python train.py --head_dim=64 --attn_scale=0.125 --lr_head=0.0116 --schedule="wsd" --decay_shape="linear" --max_seq_len=1024
Each number is 128 + 24 x the weight over its row's rms, rounded and kept within 0 to 255. Layers, rows and columns count from 0. Numbers have three digits each. The size before them is the row's rms in percent of the matrix's.

# layer 6 attention value, 256x256, rms 0.0348, rows 67-77, columns 128-255
101:137120150121118126119074149100134093112117153096138094152111117188117131146126134101101117119135090089146146124144120096143141138109119083134128128158097155116128142130179101120148133115146143170112115122146123098144116122142114158133100092131135130091127147131142103114149142164191139157114167112074116091144103124131108129174170108145128136107128143108116107097101123124135092170138
102:113162141122154190095119094156100093125058106162152125145143077141111110120146153075141114134141141117124129128172139096163122122110116129159125129158120099129131130128177121144133116144117102130169130111111099106114138084100123095171120097086174153157129114129153119158165142094178087102115154116081087121139092147091103149075125097108093097131103135108099103168111145137158113106135
114:147113126147163141124108130126118121108124100147135119158158108160132096145107115124131088135144138135135114127136106089130133096150126100105130135123094108105128098146160119129148136148118138144128120118135131105113120105151138107147126035087116120092150121161128132141134098166192107114144127116078074131121104127118103111094101075102117114092106125113100119149085146130099160171106
103:123135113109123137100151103127118164126126130127140151111110109127108072146105136090109120154159168157098176138147166139118130155144135125096124126108169132088187128124145114142071118136104156140086131164164122169098140144075089097137127157140167185154135098142106088149119130166172145128140171143140117144120174141100154101157137148156156148135157118108177125145148141128118157123155
090:117083139115118104105138145158117132158145103141110068146159098163143118161140113166135116111108101107161175165128107111132145166129132172145135099150122137101144148149122115117135120121156122114113100124151106106104104113148159163111142147108135137099089161158153134114098123159128121169114090092106135153156148121135150149123140164127149160117127159144134144131112138123132112122183
102:128138120128106114122119140116113155068150123145146109095154120056106162200151129158139126113105117138142154144065119119141158135132148165110093177165143107096129099112093104110151136065115133102094104142102108133174146125144134131097137157100130147118146155150114139093139112160116161154129111130165131089132119161116113110157116153156081134112145132121167128116150094106090104129142
088:130118101144106121136158115149108107138147130128184102101139163114132175144158107108105141155088107149111152126115108174154092176140127179130143137161146160127071115145156139164092154053133139092133102082124143112091135149098164149128130176137102130092144121084117152091119155123104107136146148160147117141135133098122124143107126113097078146140097107107121153104112126156122136099141
098:107157140143178151122090168110124142143161123123137130114157114141163126130134151162118118139102104119103109140074118140090151121107134154103116180143124146124098132078184111110140100104112111145104104116105152122115116137111124150124146121088135136138129080141161115165101118170061079179114153129143133133137123149164155120152148152119158142130107151121156160106119145117134107153096
109:131159148108110070150139145169123160151130107116152150126175083145122065131138121159094115128133119110140147148119143150107115180117149124127125130100165090178136116142081097099103141094120112095078115094131095174115120123145156105137127190123118185142150106115137094093134128107115164156142104137107126118115135150160138146117100150143155167123137107166162126130164114100115125116136
095:106115163145152141100122105108122100131148144109135078121149127114102183102163092105146144119144110097148100159161097118154099084142150090119119116174113119112153131155120125163150117093124089131079146152130119124102114132157149141183164078078156098135103140131118145118167099121107121175146143135115108119134125144139158155159131110144117097152091140104078080172124154139139131159161
096:100121115122067132156073124143128114163109152093141099107183156110171150166123145145105144139122112091149132122107145134150130143124114110088107120123153156148171142139102098169144102117107156174153123128116117108090148129110134161108146184171136151136142126118145151114131147133085135139129145116129134139184159151121157115153144101098093116153094126164161111162163078112130153115128
# layer 6 attention output (transposed), 256x256, rms 0.0655, rows 67-77, columns 128-255
105:108090133135121134160137099155101137153111109121114121063146150157122129138160151161132121150084147183133138137108142149151081129078084164137146126096115121104127118103133142095098135153140125124168112184112118141120124132097129127072143141151109136131141117139162137139130135090097136128150068148174153185128145119101154130076127156142137114115131146157137141116146134136154134094127
105:108096129093088092152169144106106137071127159104158092069117137110142121129142106154109117150088123198118119132064128153133136110052092122118142138140128177145152169129120121089128092108116110121128151140115133113125123135116168162101123158122087122123138128118141121114087176131127149134139089128125176143144158082149130123139111138120142194108132162126155141107143109083131159112115
117:083117138132083136155163158121116142152116126091130099053126149123139137110163177120138149156105144160155117131106164149149120127107112141101123102121129164134155148084133134109108114112157116150146118138106132131101119151106140189093118169143097155136160139115158142125109156106113135132145088143137164158144154117136155124106141134128138187107108171121130136130145140106140088109132
093:141128123134122108128172132141160080094162133132140146190148135102086131138133105145149129081144102070135096108145107104117110141142105149139101115130108135121083150148117121116177121098125069088173146161123146119118147127146120130164125066066115102174110149107130165136133141119107116081113175143111137135109112114134112111155112138143112120123119121148115159130095117117101141136098
081:157182135140097114124127122125130137188139116108127173128139131110124140125141174120145141136154184133134114111155141163066087136232167143123124125131143127154133107136124141162167171123124102156136110124138106125118117141105148089126131131100146154082131136111142142147132105142133145111101133135146121130113107182133142129115132127171142086135116128145109097146129155152099084124086
093:138146124128158135095117119143146116182140131126126184165113139148134120116131133087131162102154175096116105132141122145104091163214169123119134109118158088110127130161136132158094186150116132139132140124174101136131106121116119108153112104086162102155108159105136132156151084116116122134130181113114135108122111110127152114116129108142119101165146104152129134157099158174154107136124
086:114154105123179108136117141136162159119119125130144149171134112146110124133094104122168166114149175118137131174135138122091140143136141086166111144109123117131164118129129111125160125164104129133120112102158139100163145131164125093129148121120148102139097158152104116134110111123138119124129161120143085097135113141134168123158143123109162082112135120144099106124142143167128102140102
099:093173143116101146154130099156126123192112136122076124130118141137115142129141170110160134154139155139131164120141114121158134102109115112096151096100052121123143076152121117096091186139123168100163111120122148165107125126140136091109143114171106126088109144101107122118147061074120143141133097127086158127113094143106164137081149108165132125095106130166098084108110131121121139133095
110:142142128148180143090092122100172112072158125151114149180069116090141170131095131110140172106147145076110128128168100116130127141164134117121134135145119146113102133150153103162145169148110131157132132149125143141123150090145123123147118095113153099160082134139079136145132117138129102117109187150115098096118113127134117131150137120154096107133152089115110132155131131124102099143140
093:087143148094082125175149139140108133203103105131101126057139124128145128115136179143101134168081161149145150141081147144148124115112090130100159126112098134132145130090143120111069110096118141149141110127103150136131101132102144157114099151135110144118148104113172107115115137124127148141112098118160146146125134105110155138110135164127170176108136146143145140112124132120150103118102
088:145177133122154152120167117142157159075133155156074155154081128150103140111110069109111157073129134110088132123135093134138112147120152144135124141119132096090119119158103141153140147167131138143074083117161131135139146062160121133155128090075111149127106101113088107088130090133127121124128142151161107113106099128109112110129140154152118124150168116134106112121137171177124108161130